Weights of a small transformer language model.
Size: 8 layers, vocabulary 8192, 59.8M parameters.
Each number is 500 + 40 x the weight over its row's rms, rounded and kept within 0 to 999. Layers, rows and columns count from 0. Numbers have three digits each. The size before them is the row's rms in percent of the matrix's.

# up: layer 5 MLP up, 1536x768, rms 0.0484, rows 404-449, columns 480-575
# down: layer 5 MLP down (transposed), 1536x768, rms 0.0403, rows 404-449, columns 480-575
# gate: layer 5 MLP gate, 1536x768, rms 0.046, rows 405-450, columns 480-575
up404 117:463541498545480493475423507573502544488579545488553492451558464493501501446461553524465542531541467510499441549490496496462452528548472549532548442455463514540498544465499490504565417479443461553445545490568515556477454529546500462524495494497471514523463514456457528490551505458496499517
down404 109:476533430427497470529527514471567497522498503439509469496498549466493507514500480525539461485548545474554488486517506453493510456514440469451474521493512465558551554468527481385460415535504502511472480524500502482445508497499599513524470478459480496512493549502523549458508442487510482558
gate405 103:550488443588509552502501512524570582482489555494537519528505540544533467417541454572547523482483510562579523513502502492511545499541525409598488546473522486548528496523504516480520464469488407489495472450538555492493492547505473534473458509471455471491479554500521461406412558518494504470
up405 099:599512571506486458495424565521481549524456522529500480530558406488442492493448609457519529565519529492465516464519471551483513466559525553473487515517529449533494496514441494449438521551528483558488448523448444504494509522524437494530472596441535533525434512451459530470428541518510516482
down405 101:501454485460520531499585480497531529514488527574516454543547454567499410515510515530576476513523491542520476502403477466510506547484551527544528454486508439498507461547477483513536487475445494407527445492493532570454517495476540489568521440473570500527490486524513466505523497483499501549
gate406 099:464517512478500567564477479555507545509521488528523508429421475513491530456445520518498463556457540486587491472552464500508513521529581469484526555492473492512484504435474516534492508497476545449521510530567552545581542526513477456457490507557517551511524527447513474498482567467468501463
up406 095:436463474501482517501434569492488423418450532547423515562574459508564549604491579587529459461479556484486533513442524520541462478533425594469510413602516502469499552540478472503449492459495537489586442483522423502543554493549499527507569476504545507462532535558512486490531474536474468501
down406 098:519528486539509524542486479362477538505572558526469471511471504481536526496505505437516380489513513514496499401509537480520517438540554517514491521489548500467520510482498470534623502530496482470516456462612483478497511547511524541407467518528472471558522451577451430529511473476524443575
gate407 097:459524488530497574434574534563488506449586569493447561476476507502491557510501472552477412507481493550594522458514475430514514465467427432483508500495502584493524516547485465497549518536538518566492498499481452446457518473582469566487536504505471474503542495477443583503441494502519447559
up407 100:510522578530474481496516473514490449564529517492489544502441473508568528561518406463491461468471480424466472510428505528514428478535568562457585524488537440554457564496545597486578484480525474450534578472515488551578510421471562531451487609489537542513464546515507464501508459552458489498
down407 098:484475547567521507476509485487462485492477397502542447522453575541559548558522469445467498524505514518533432530460529472469493559487542454503529510466504481460542530527595539487488511505516460492453533535482481513588483458487476504538490564522462476497487500544400497481568531495467461473
gate408 099:524488490493478489473522504425574423439449576531452519485422547544491529508554532537540549574501492532456492497437520484573470450541522472515494487478510462568501515448538517557437443489479574500473561460488414514480503462500575507562515473458552570488470527486470475493505462530538516493
up408 101:482436469565525505461576476592504507510433452587525465520485522502488527455526515525492499530527461472591487486479559535495467472490485483518519522517510515502525565566448448510551525495462558498551534553511521490447523526587549570507520481492476468507483526504489444475516532482518506491
down408 107:497502519490456477505538521440474505514546495519515443494550505487505509551525496435481634459446475535565495553513490489450547476506547497502502429499492484497512498524550467511514561508521444493457519496511427499465512460568467475438542421550485485432484493501577514548517527462458408558
gate409 099:488460576454486503501457502577547493474430583491538566474458511490516538498465555438539498529504454557491539471453482507461478464548544549536507577543544471453445479476471520515455522481510541452476514472516497523548499458589510536494493502494499583499483526454513525488497534555618546489
up409 101:491505578518510467511494466562515482428520524541464546425470546522486457541500478473516514536568528511507520415440519504534428479568467495594540507529512506502451492461495489469520545501544509474510498478547511482541494413487487540486548494457588525522465601549440469502523606492560473512
down409 101:571496498468534518562527532419506489509473510450469470550497441474506516467472418429498521476523504507508496493522507511506525565454491512439467520455465546525542515509491466443487507448483507565470532522537531477474434565491505494510517467514454483493517517485546536513489465406372513509
gate410 104:462516460548493502505449455445485509479442446506536555546492502475499556489501553497466458581507513526491526548510485523488425527448457510501452407504410488478518565485545549488507505553581517493495467489547466533452492486560508502543567456522571503496508450452489482570481471561434516512
up410 104:472473465426498455497487490513487496507503502523475487545528618474521529499618535544513545483507462591513442530488575524501502467508550489537499467509567441470497496496563567486482502471474484498474480550456508488548584410469552481503500561504491522537393506476466454491500488507451493499
down410 104:502466529475494453475518450486495596525495493414474543591454491474537507490443425497519466485515551476489512453544446532526524425480479473517542559533489516474472500514472446508483560538454505576482498429425477447517530470565407489513508529478501471478473509485502547517518505504487538534
gate411 105:554507465532517560479458559480482498480522499516556451494464422530484508431466457478484525527489558471529523568500495479416511515502463521474478548451425514584499475548518591524460552512527582552550491436565483510543519483459455545482470494523476424456492502534421511561521513453497520507
up411 102:458470492549541539562521583486447478577567532494524438449480525525525542583588570511472564461503584486482425451470549483540510493544408426471521491512477462480490558525522523497453500520486511576478479507481509549465505571502491498488503589501558475562422507509430542518463538518500512554
down411 100:496545476422429489490531531497464516458508496464505596525474524481535544462536539499483407483547470467489566522498519500499562500433527526536512482507523558501480448549522478547509446525481427536529554487527527493549511557542546474471514508410494489450484551500494475531510550485470469454
gate412 103:509534468495582509506584525578533500499527536476447565588472514559519566450467603461487476485416488599545488569530503527543490500550508560557518519486517496566599527488573536493516511499529487516512500541480522523552536528561494537450507512563504529505509489561452495496470551501558421483
up412 105:497490524578527459528480506520498528564477518488533468504480528545472573509463512523424502495504475451532520523474498493510489500481570449523502548444505469532516433498483509485487488452555501522454474492558511528546526469508456456526500481495524512528494524556520507507463494568492548527
down412 101:552522556572452473465475488480487541481483544490513406477546494475553535504459514580451487577471471427572557540534449539473557505446500483482512494478451469541492502464429487542561569438447454525453521450521531516477433450504492489510533544558493417548461544466490473494486508556535585417
gate413 106:529499520510493538576505357463570491476528477501504535475518479527473567536525475496551444481483483535508534526489457485571465506452520507513502527450456532556473505569554468557448470422488490523521496506498467557492545527586510486556527502535494490426485517531457482518499452488429418541
up413 103:442591448514500449548514518491478522517456499489521429469515536536441463474515609552511487546477570543451486501484529465492600503470548521574447453564492490517514554463485502468461544528527486466422480524509620498492453493470462440540422487517517480539519565533484475469534525449446462510
down413 104:406478442562467524462446564460514426433497485486541498501528472497527537482433471532456329531488488471433545550525505541574570474484546535470574493484476545456505528546535447503387609402480519523470474494528483451507538515469458432526521562487545396491530474522466540511532474530493474444
gate414 099:400470483520423409494478493573555594518548439476501443604543542487430437495470451499460522455492449545487458451482461490461498476479523533477515524509604487461486420526526511461449534483491611489479511549466500458559381487488527538464501497471490469508503491504535557530488565401468513488
up414 096:446555489568470476515489501475452496506460485501602486499522516544538457531411506500537527479544524569552436444512562515485511532548422531530525514475536397529425478549513531487460501444541603518507507453509515423440438478422547431461533492497561466481556552486517471548520502525509459486
down414 097:493518448527508492543510473418463475461535453505417532467439405548529553515540501530564588537531491517444540515519585601524446492545383487451480508496489514499517541488478438512477450554493483478496492549530411454536537526502555478523511484567485486500468470448472520457481494491448496539
gate415 098:502522584472535523503420507483487475451497461535555610465493469514545511417469531490518534534540518535483552587555586445486457482490582555544462486463490555534511559504497511509508455509493584519530503469502438544529501462479526606539541422560557538518481494543481463504525512502535490495
up415 101:407493486446497485544485505476508514436483521483450546514427484528490534571454532486532535510502567477513450470442452499523516551447458474549517494524431456388456494431513501545471435476451461582548436511539392500518542512521552572456524495461541517439508528510503501522417468472537458457
down415 102:442566516477534476430462524539493531576584556479486424514519445479503495500524516540517575554468503561587571526495479523496495509518538505525502465535498483550472432508497466501536516444495536458464526481536494439527498506504461519546484499532456489483511526463500476518529436469476519487
gate416 101:506472520460545514514467576537499477565510537583568573483506496484509574552594556542500492509507417499524598527462578437541495513511505490541522390521480499522514566488486512508458486480480473511495508524517442444473493506527461530561547496517534496534492487519442461468530533493563483449
up416 101:518484458437475518454520450484435478570558458492485436500517477543536459433563528438527470479539520494488531458550542540517507501524532538488495506473520531414534469491517509452520508479521447527505451516546475475508491465452526434527495479553462511484470491439539474499412521470500489462
down416 102:537453573450555519524467494500477544517580542475506544549524483513456464530454445513470446499500463540497593500596577498518475444549522514480530497417531548384473577511473523590418525533441506453513427525513553488444507544437524537454505510500541528516519516459492420553478476517489527476
gate417 093:480488549479572493572518491472524512469455486567454506569502529523436562476509503456524385476422457513462505602559491503495502438549500571565548436481557472545432511508487521516479469480533485529417498483472462491522546500462529554519482493525598471512504544563517493468552516473465494505
up417 099:492575464497518475478542551461493503498590537472557555494472438461538488509476490508430516471517485471496478538503517457569486514488500458468444452417540520475525513490468480582455521472473414550483563532508461468580531628463508506480484438407590504575509584481541461425577432507479515506
down417 101:543568559511519501520521442546467520536500560520552465500445484485509481570438491460550497488483516477413467551598458442505462539429543502527517523498494510492539483521484491574494519442528491453468508446462576516468568505468569484478465453545558461544468538410432558517463530489541492503
gate418 095:493491562485499495497448540521524496540534552506466527592498476470452548459528507460512456524521488481483520488556573484541509391507492531457481508533510518514595460525470510507519503483526440465462479534517526482488495496511438492512486517563486547476555493543517462423548520476478529481
up418 095:472446506563552490531503544492501418482502435508487495463576482523519498554446480519495521496525528450524447465442432548515532444469603538531484484400434468475545477471553486460489556443507532472510495531534503542502534554487501455478493466532550566517476464535566555618513465468438527513
down418 100:492499465472432435538549540512483469493444462506507478604445526542531514397569504539538370480467510510450423463539486532437520487500503494516529500520588505510422546553517526495473515447508467510479517572460504545513503486544524487520533522455486469508563458444571520428504460524536526537
gate419 102:569540522578446520500468437486457452469474494526502509510473441435497507543483548506504459493554457478490582546481555476551546484441547535526436416468483457490552523471471431503494495528461502537493460508438469482534455471469418518485514530530521484528451557508541526492555456470471520468
up419 096:576544374487581528511480518527552501474478438446511440492420608495576396494519566539506500490470515524500501491491481529520449480508542503508481541490447484470474503500504529486537500456450440446456482466456519500441452560505521567523532413500443474510503463507554446513521569538535562498
down419 098:563519492437538444477519537497553480483473486506493473536495553502523499528486393564530614461491513508539491572524456498509526509476540498472478507477570500489447542527472533536460472507462521576497449537519548420428554491550499501540472500484481527477522496449508425444529487496528537497
gate420 101:482497495442483497524499458554493472462444560490586526533452520565504466521550547481478441499455473483475495530534488554511489488506438470527584485479506466593548443481536541507539507525491477493444541534563468529464438512573491552451534479510462505486490471546471497566539596445458532516
up420 106:499499469592558454533505555427469474524529504559584521562487508498548479485508510485537525492470494434494457523460530506476539496544538521517482492535511475561468551531561512554466537494432501505562454439462524533441502570505539427483511465489514565472588568517501589512522449456506482465
down420 104:502459485498516432533457521489370493480448441486538516474517484462486477481479462517427533452463496518538517488530534545484549432440469549494445472484504454445559495525526565432480458559506503479494494464571520465519511494408567519473460492524495501519483451471447461533500438466469511519
gate421 096:516487486472460517452537533492515517501502500463476572561465475490513535465492463418489445454467519464438485518466461502562475491453535453433498518583499521458502536480482524517589531443444487488538507551546526459469517528456483498493493541554499476538569513519469493530510483511554519538
up421 092:503578459466514415509469472503488513552399482473504493530474457518502520504472477447497570480530530501451516544533542542543519517569554493557554485522458464526524433499443526507496499522508509464497494489497432440499444443524502471472491499516483525528521578542550475483496462473476558430
down421 092:519555468518584477397505521509451478478533454469547511501477506493486495500561474570439659513496546440481527486459497478474438558544461479525560530474554505461479500504499471493459566429504507401544486521496489493493531530479531546482520455462454551524396538451518442556486533451475566555
gate422 101:466508462463578480485542427512565509430451531543458524477471440472517450458599531564628446459545457554564579496505470525595478467500548497537568491479446507442473514528521468494543554537545528545536456582554483516461456480541514461453486502577526495493471571590470445460507506528509471508
up422 102:569476513475505468483507424443584412467470471461561497471426443490485490502500521551606552502431446553537568519567483543537487492504550493547496519543552539466492480495528459461465542442501579500460448497476505520476451479481587486523455558542484551481540481489497443478503501533426477445
down422 100:477486430493440481438504525500512585518501516474527566529522435564419474529565563514493539520467571525564450516521536537491509504548457509565554541413482593467465572501497512514488497495453465439430483509440492499490560484519478461470504502469484481569386458535482572458431496506546541585
gate423 098:549470523532501564447451579545451473491523604463510589512509498502519576511542492537490532429530491523540501452461472541566555516551530478466511532513531513561491565483552534475522462547454517535498545462595462523538491448507453454487465526497534607426467557511530480463489517499478472540
up423 102:465498479556577480574524547536495554530529512413487471542473558417475524562457434499474546462476410468526533443483490529510477493559511470389474594429493376468484380464466477426506527494460547501578555523580511508578489503496529475530495558441573511513495602468513510538536544450436446520
down423 104:497490502510588458499516496528527503525496575508504537499535521470507441486516540562484483537469501472518535525491497524516506461559523528505460538506486459514500496495514441520447465433501449458516537529514526552528438519489477526489541509460509471454438475551600506505501480501506610463
gate424 100:497501506544518576554505537460461494472522446509533473421526457498510478483466522442484479539497498434484531484484474466555459473597522570509453515488508522473476471394579458539572539531449474492480513574501501502510472566510409480535579441406522542433463559501481506509430521528486498496
up424 100:500476502558488504470513546511436486492460463434508499495513452520422503515495483537531519481466541406535596495548498473431512482506415440466533529467527445535514480545527521601506539479522532510466535436559488541484538467525451462519598512466482483581491510432491521554553445521565553473
down424 100:496479480503497465503567502440476465451477506468528514467533463509570530588460548472533559492557414567489554572480528467431531419465550549483473520470481541509534426502481454558449468462490488434525489487484501509570430464488473483484517438497458529451512468521505518492444538552516497524
gate425 103:507516555545561517474465554499480502464552476531477548525437522535472508542470453453479466501545452526579550525472527557464475474446473484470439493519474495464476553470492513468540471523440439562475516537525465451480463531497559571457425449469530519490458478478495503546494525511438534527
up425 100:488499457449469490469478520513511506444515478513527573543591511460490493458495486529498481555526473480497499535525476504530483561535492500499488502464454546508538556486536533588577523513461481483517511518549485577526516459513522433548491502464501477451482463449441446560520406533536516444
down425 102:503501514496462516514539487495516493538484541499488547529520559499472454489517513495467603547560526512479508474475586507501490519532472497445473478566442507473540481495557483561495526505518510498518506499446511482477469470496464509528557566502515547528514532453500432500483477467564537484
gate426 097:533502473514504506495525415491458479484471555469523493566482486484513508497538405541521492502511494492567470490507553504487462520513489430443437513517508484506525459476489516477524465476457516485473531557494456508497487482483530529520524521515434442510461447584584468457517471524471456566
up426 097:535460463458439537492443513405558427539421529515455522497416547473593516449496513519610585594486453476447442526514425478507465548502544491462452501542468470459468513512465478503515445489444499499536519503516496559483454524506537488449525451526483491514447532519504533482479450575516476508
down426 098:524489466504576483470514464501418533513470421553594487469505492409492526530528529479505652539572515507553548459524564526464456495476425536453517457477531477513526513540522517462499513508508475503516519488615496477447513530515488478570507453505491541527527481477543407477503485562466502540
gate427 107:507511546527529509506495469543441465532559442437528556487480505557498478558447537477530468530519410465506478539483511468476463470511470466543522487491475621474528493529513465534520528460533526468498434515504505454501485550558464419542596483525542504537420541431459462563544540487535480512
up427 106:518502574521475499489501510523549441506544484549494566530541498512518532509512532485522507482520460496509440443477468475484459480490522385550484540487514527477474504569608485501482531471511520449506462516547507462428484558676500524554536481464472533519507496455464467568465497538582477462
down427 105:504477599442559494543466478528452482466531460527444524449519480498519493487531475453479520542555495543544512499467503541517391505531467467475513530516493485515480522540520539516480506418532492495540432501507478503468487519501558495498567511493474490481491512621530431514548415507531438459
gate428 094:488512508465431467509485452436559472547531416556548444504437461479495553470556533557533457566539466448508537497550543544498456510496460571525459473509480493557468498487494495447553568501504550472573546538439480571524468468557449530551510578436427505499532513477516506528489588499509447369
up428 097:486488525489530390420502522414505503429477475497474490494437515522490534558551463537514533493516542444506560434506477465480469540456481477518462452550430588533479496464487482498519543504514500555554466516514544491468444565492473543565548467460443478505509611454517472464461528490519483433
down428 098:549514443494510478407519520528450531485500421434432520499469467524499460568454507467413538551536474560479544472501510491524527435493506435463469515486508461524523480538549520465426438442490441501502564394487438534496514528508499438453551550513462462523488552448475524499514485560536522516
gate429 100:497562483484485524508532567567530559486463472530472485533560480552502472473500551602526461485530477507509534481443439436542484507466542497520508412504557468442564512525485533488543528504431537475496523472512414548526421419516503512528469590523502468470555540480499526464494483446492516566
up429 101:529457463475499404519521549501444484470529460521532509607494453459481468418521524467510502429493516486435426437484492472513483534463490461531474437455541482439456447534417504498548456422481455418448519484480516497475419479485564512507553510489523444481505535441533443433518445528578445488
down429 102:454515564504543473439515449492583487448523528459590500462521474472471525512439468459590505519499491499540462535525494539519507478470473476545532519457487511526528533504543475600531478503502540459516460400498540560486544512507502398424478482516493609508476459522558499576449577470499465469
gate430 092:497553457453500535478522505529521438462552462501508546489470471487512489434452507441514437445528568509503533458496536563492503543520491474445510547460427494564504423496539490483464589476492507458514502538556488512556557519611452557498455520483465565503523513545427432445531578442546499497
up430 092:446530453514526516496560471511464524517487530567497508544543441411511482530555511434541460499521507477513441440481496479495470484518476453460456512478453460566561544499455473510499490469499521403428555528484511453497458413557437500492434456500551520424510468505502464439559533459539504506
down430 093:525488525525504518529467533481488477491486574531467491484516520519508495510514545492487704544488480491508514516492529520525518472511506478465482556530469490482504530441439482474490467518557515564509497455492452489511485501496494496474555560510488516500483553514550568482514471566425462493
gate431 099:553454581461490521486545535522498485435505466483528470504460480535480516453410445549458492504530477474436593451475466441523457423540459526496481527425480499547477465463536466528519512592573468514477472585516447474440510512546481533488526455487460482433530499502516494493533515495516577443
up431 095:536427536501481498488521498521501482542489452490574510455552497459543465497567565521488484540508480437543528498526532528531483551594363480506485485536485525468523445508485513529476516475544518567535446550468519485483549528512538573486471509475449507457485541446515447507525460474516470495
down431 101:492527465480458532470427509537428517572499533509488513561416478508543484576582502492457571485508573442454423520444485523515522485490496482525535485480523513553596539533542448484530497587491469459477494474588495559456490557471469505534534474485467506452465530505481478567546512460545498530
gate432 102:580478491492454497459470527486503570532438501538510565565450505402501580458567457445574451501491458480512532533564451530520485556551456489441441459498588512448491510467581437449506521522491505482479523499511516459583513540568458542484470521485501488493469514540547454444465515492496523490
up432 097:548485544513491511535462500408540560429526436469492498437472544546494502582469473533524490557486548450516501487530472613488538466533570462471441486567476509413493532451451417435502496542486538514468550537565482546518535497520463516479480551530526460520466523516547473447478579435477526462
down432 097:451435509448475507506547496442536519516595482474531491482514533440495510530505535533490566579510471498490563580394516518437554468523497533524525510484523567595511540520532485521473498521495510543500483521480573484494514480446572503484507455528548498493538535435467505508496465530499514503
gate433 097:453509515501460487530587516560512479426499582548471468506531539508477520384453522536555377494566497564578547434549527467551420441522491472502466491514515573413498531472570506503567447541563511476542499513523515496489475466544430444501471478499506517462507588537456508468564510481502536517
up433 099:427504526492557494490501604530438505478442477513522472517476462436436552556506608535492404463517512498439559499546532521501532448493470488454502521563503561580451479481517480487463545532527574560535515478480536490521461482484487484509447565472506480530507425481444454493456560481506480468
down433 100:500491476488519529514451531471482534451571491528519442534485502474489493483586575577584419489513470500517524469507482542499488492498498468435490461493488493527511468486535558531481410504487550522478509506532517446500475537571528523452516488531488480519588546509606605535498522508513554505
gate434 102:448475557441512501512475505530495523559483417502503489508482526511529556439505423546424504466503524593466467499488484492509533477486478539499579523523504483507519535500441567490520458493448467566502494551465470543508514455505549576474435487495538529446562467509479440491479519513449488559
up434 105:585472497536519539544466430456471556495482463546523518503470536489483415584516476483443583472500487494538528526497560440487447474498473602501473484451473485454472447498494522555526524484536512451500466472493571502473585468537509561561506485518523487477437483452484535523528512520501514481
down434 104:494535492599453596450565417517479526486483492509472455514521463509514464591490606530514482542515485488475522545417562508516510500495494431498549501526486465475527465488532497477523499484522508432479530513474448494454507435518544441554465559465483516452495563574463439493517490530504572480
gate435 102:547519504510497500557510520490532539512454510468433501479487478474516513505438551534446492510518577589511503548502485476457479496492513444536444508522426519463478584520583537445465398573602563495507517491426484483474484478506494553493469479570511557437503521457516525499475533427464439520
up435 096:457511517511518461503563505484524544476483564491441523511528500547487470510598492472419556462487456518489486465431405573545477495432450505485571514499487518510479531486501433431582465508452506517578422449506501477493545474526545510577466530509474535539572468528499474458464507577477493552
down435 097:521486508502500503433454511532523488469494476476486498430488570521507469493497534512471501525527538500510515384523492492428476465515564532454511488531450494460576530569487482543489501492477574532547535582514456514548518498445504528420582527478511565509521480521434479481601463471508514538
gate436 093:456540536527479514397547431501435506478493517486507543444483504513460474478482545504513443419539498480497480495563483529559474539433441469513601521539438478447465482503549512458561500491454484526515525478508479500534486567517420492512484477466509485611482458515444512497552559474484513488
up436 092:522451479499415553520426497510542507495576550457524492477555524488493537415473515505535485565522483496512489540497437531515522474555535494445400458515527542511535496458498569478538447532465527471458515566477500557519500463553479548516521555555472519407478511483464539494507543548493478539
down436 091:495456528456516487403499540506469459535444499450443534496486456482463477500518472565533389554588523519475420475446461465520506503484487447459554457534536504496493464519554490464480527515458531539469500482491471510479571568502418505584512496518504512468477459528507418447499503504519567573
gate437 090:485486497484509458524464562539472458532470514507559554512512486500565492451474487453529452501479523498556487488540537498561483500486516551526527479524428524444477491493551518488565516489500535528535469491470471536598452501509436511500509572456496479520533517467461489493526572469480525545
up437 091:552500565540523559554501469477498504480499519561475456412477519503504601524483564457487445477490466469501523429469485497511508454561544520507517461425548491482512474472508534474518575538504523448401545518552457439368484454541555555523494383571549507512474529480522465584478427505581523527
down437 095:492512581496487513484491558528528507572488552466523508489516475505515585536488530503503375509488504511453438485503512541455493499462472436503526497398545499551500466470502486509532539529539475559486541497498514467528468488437500552490563544484509529441517536498461522529503489517545499434
gate438 106:472503472446441564490498499474555459558495601478463453548567441485480571455552518485550486491448445551649487515524466469473390510485528489465517452441549474461512529466535477510534520487463465538540415509451519470481565503508536432518477469563509538498454476513430515556492591491471476528
up438 106:494480486536491488509489537521512488504552482543500529504521505474455524469524494457474521513513471536602530536480506569418442499528531461470451550519449540495459442537488440557455515524463478491475410517576457464475499541507505568585558493491544473531561495461429525558574511520533514536
down438 105:414539565474526486444543492588497485550462485502535520474493473516445588518411534558450490534524518472514486541481446499514539521436417521519508474507548479511491493516431475528482484445500530606424486550536457468437541523563517504489555512550487494503423505481525489502479444479532474480
gate439 099:513432475502506497474506466578449422553520525543522531455513513453471471380438575497471435522529429433543513523459479462548435511543556533498544473545515440571466562434495497489517447538513503491512522493496479490521471568453511538558496505486522559468564455469498525513503577469591454539
up439 096:518506505593510572408467497535493575458487562540470510456518432554481397478552543471510529537495615507514493534500491530485485532468547475476511502483445525461478495524447447489441491525458467475472514488474567470472514507476513488560481467493528480461477461434470496528460487550475562525
down439 099:497547438474554545499500532551533437479513478454617506458496426589508530571518491491539484489530476434480490456543534505498467545518592478506584457495490588467574455483531547547540493532423456540509537551488496415455470516572485436530462448554523511472566533455495474512551431495472512384
gate440 101:559487511483471558554517473473522478539438498557525508495474446537434487398484550437589498540505434505473559572520517501533530485485552524497491532525488486507531526387487566458491486480563462494535539513492480469477479467514517525509545519530527466447440515489525459507461594500493533439
up440 098:547518497538511535525506455506518476528507467467462505416482502558503506513459396452468527468429473441571491511502530553421493458513480559480472464449556511509522518506431533458483485493518488566536509526450536485505573532401522473561522509430497494442468496513520456443503569459454452493
down440 099:416488432449467558505435497502516466537501421527490455514575470504473449519577489404552380524453512515544471441491466428543507520405470453407479530523460527548493544478513519478473512516524497460493543555468547427486453555525445499425472534586512507549503487530504477522522530505550560540
gate441 098:538519503523570484473554437494484468515495509475541577428493562568518572495483528510490509562483488430442475561445442464494471475570529521465514467443522530542443516495581469540539487494530604454526499495504401520489506470553433528503491530507565511459451534504526486471434480546513475530
up441 094:552492532487543506484433450494505539527514479477456521568533463429550481499488467488491489560493516499565464555499516484476531511439457548477437490446487540470526449535485555520514478396482507513488495494471541562550546532494547501561479518481456518539464441390485562575449524489470523545
down441 097:422488556537526493452499452563484497429497564463576515441582491484528475472516460523478292487449523545537475474503498473496468569483478449516558498483480477569493612451514492482521449565505491480490499500528512514480458466453510537505477489482491510523508481521538442505520423531544500505
gate442 103:554387493512525442531517499515535480533456538518459519561515502545520533521505479464543458513516512524451589534566533513464513472552430453458467532493495435419539461469510525561500498448537541523467560509499494428488496554559401574564514472409463467518451525547496475496435521438502503481
up442 104:567518538544502528508497441565541497530509482495524413458527491510489521486497573529422548490484514510491429467518423523500514473457461472474480494477496485537438497517488477409542494539526398477539452478523466543474476486416512424474493461500490528516562493499483481428559530505468503590
down442 106:481590537490441465574480518467545459620568507541499499501504428560468522511440525503527314479512505506425510452514485549436542496516548502529526504494503561505521516457499531516530465538503426500531500480515466515545530557452453505513485534454495476506572507524552429515517462489501487497
gate443 097:441427434504506526501530451556509450511463476455522553533445496459501525457539545433518536474426540539491516515540526493515516560473544424457533517545463564445476562511549498513519578452501575477531501492494488457491534566556497487516474561464461491475506517497449482494533572440453508503
up443 096:534507532512516449534555503537449498522540458484535524559566489484494536524499513482507507542458531425486587497568451502463482399502513546449526472605419482497509512522466428503490446481523484488497557469482475533526473551475450478583521528517564542490496543487490504475572487486518430545
down443 097:517546531506374509452484534512514468492463483500452489498540514498550509513490546486634445506500428473490418498554455495535501527507511422503524514478502468496474498460507475499516519497503505554550473509486485532468486480542517461474516454408468482530508500503555490401501518517492481550
gate444 101:484516523522540483473484486509583489490523544535483557557468506558529553451424490390524527502477503493514501567494543515492519457593573479537623529576558537455476528454449522472526523438558451537500495513467482479541483531525526473524512540547532594466474528552405531442420540415483511502
up444 099:447473475494451515461437466471530550538522465473479546528455457480451462493518496502474542583452535517393474510509429453510495521529540494537536453516460475418580479472469475461451528491546504509532557561582490603524498469524381525497606505498524575494485462529411555516520451476489432438
down444 099:500453491474478548544440392457500491430515548465507523453487449487525532524404481420464501480475513448548524500501547496481530560438479450507457434500467532527478562514450491550546541489510509512428453484559466570468467516512459457534439427530578529492500422537484566492521516489430504403
gate445 098:560552517550497528500483558560505487498471533449555498529492447523461507496564572525523511520478453458472461466564539453480501399501468542530504535494498554504472545525392501535546503531559480462429447501481506454512491412492480552564437534561467490545496501468464490470574461457576557474
up445 096:522474513477424474466536456605496441478578541493522480511478542555466463472472572519533521439477467532498531526508584476499540535452494408468533503576550548431473446488446438470529492500502549570507483455545510431423521579480534528506458513533478489483441453554471494468559584474494513521
down445 095:404504522474482467473482480473495468502506530489553482447518509482556462488453549402441534524491436533542513561514475459432522455546560569477413466528487473548481453460499516485556480513515510597493491487460373538493513498527462475536544499538502507490478511533548448483529460516469503520
gate446 099:399546512507518496498443456572478579488506541514528504522523533478529499532554522517492575549475463483445541520494515519487459550537563467576560542505487415464486464485501496547519527478434529483479451465479479573536480511535403550544514533517581516471634554504460513565511513490470492522
up446 092:503521507482464541438493490440520451507500515522472487438539461482480483528514484426554467511519507471507428457483560466479423474538559527464475476506467455575544536514568545495457521446490501448483486455507566505483500473465586476458491441469511546451508499521468480539494517468444487522
down446 095:458486455572509500459467529518442469487472449490513492491430540494447522485526497495557520496522502513485431461450432539498518481487489489491484537490574558494415447446472511475531516516466538560477507501538463519427519540486515459490432493417512435483475467474462563556591527442507546501
gate447 100:509508515525496485520458517511480489492484430511543535536523485509485458469499513409576491427577428437528541460540496520533531468423487545540510493414592478517509508495562540477600502496482440503526441476496535470502456532573525520469511570552507457565546551474486410560528575492532477538
up447 100:505529526593466455551487508508526533507543532560550491497471500445515480477499508487500540531443533599512517534523476452486483442532530487473514577568499562551495503483469418509459510484461439396526462477515481514428540555467473563538554535505541476455538425478471557471548518469488488444
down447 093:488520506515557500464476513488442428495564570470539549513527491441565485514560439535524476490532463525479515463576439568512476433446526490512484439441528527501445486463423441469455553538451551509516585512541475504524518601538547581541474519571421510497552483437505457473489498536533633484
gate448 096:438576484471546512544592562489502452528475522510491525436537476527504554422426567473528534488516509498506546463497541513520495508466516518459549556507500513547543530449500594527470519552433470493478444512542472486535520537546502633469548579532531526550507526454484467470444454554497573491
up448 095:504482457479526515524447493533408559548493506473462527571469465533516441501487495451490490488549582420487452515484389510456468526522525477515466459527438494485541497446464464533509526520526536480504523486550491509450438582553484441444510479521507495464471531539493542467502535525556486503
down448 097:558456548529462534566550512512438446548441479551525451482502466543516527504565500429534596488480472473455522543547481499525558528558481461569548502406487572478491505478564520527521571467438460516490490502445451566443451525566470544478503488540492428474506492550426594479429460532470491460
gate449 089:446515521599522514509498454461476408411455399481513514510502513515430522520474468456485403537514471496495519546514487564477563469497462486521502517492508522545472505509510486485565546512538511443443507432514437502530494519548456528549473505553567527542447590457444552432447596489446502500
up449 094:540438547473555531480477522524485543589554544532542508502480542537487522429557531467479456500462435516503450497553428479541474482514534527527550506566520455428555498534523485479517525494525537557525477568487457448407506459453511479510643512523578507540515506535464487493470476508504522542
down449 095:521445558523480559522529425507533470491496534470525532479460495500459445523520469537490473579508451513534603533525429558574518530564534478496551501529529479454415446483507509455521569507518543527552491434576450433554511497547508544531512531626545491502523477521401540555504555465502456533
gate450 106:487468481511494469526532464496445501539459516441607521508526507482457568404449513534436510540381549527475468542507481482484563520556463444470447511461466490511447479473474452462519545444565516563443518530502470555500419487478513435466494509483532495585550524520481555608490478444505492564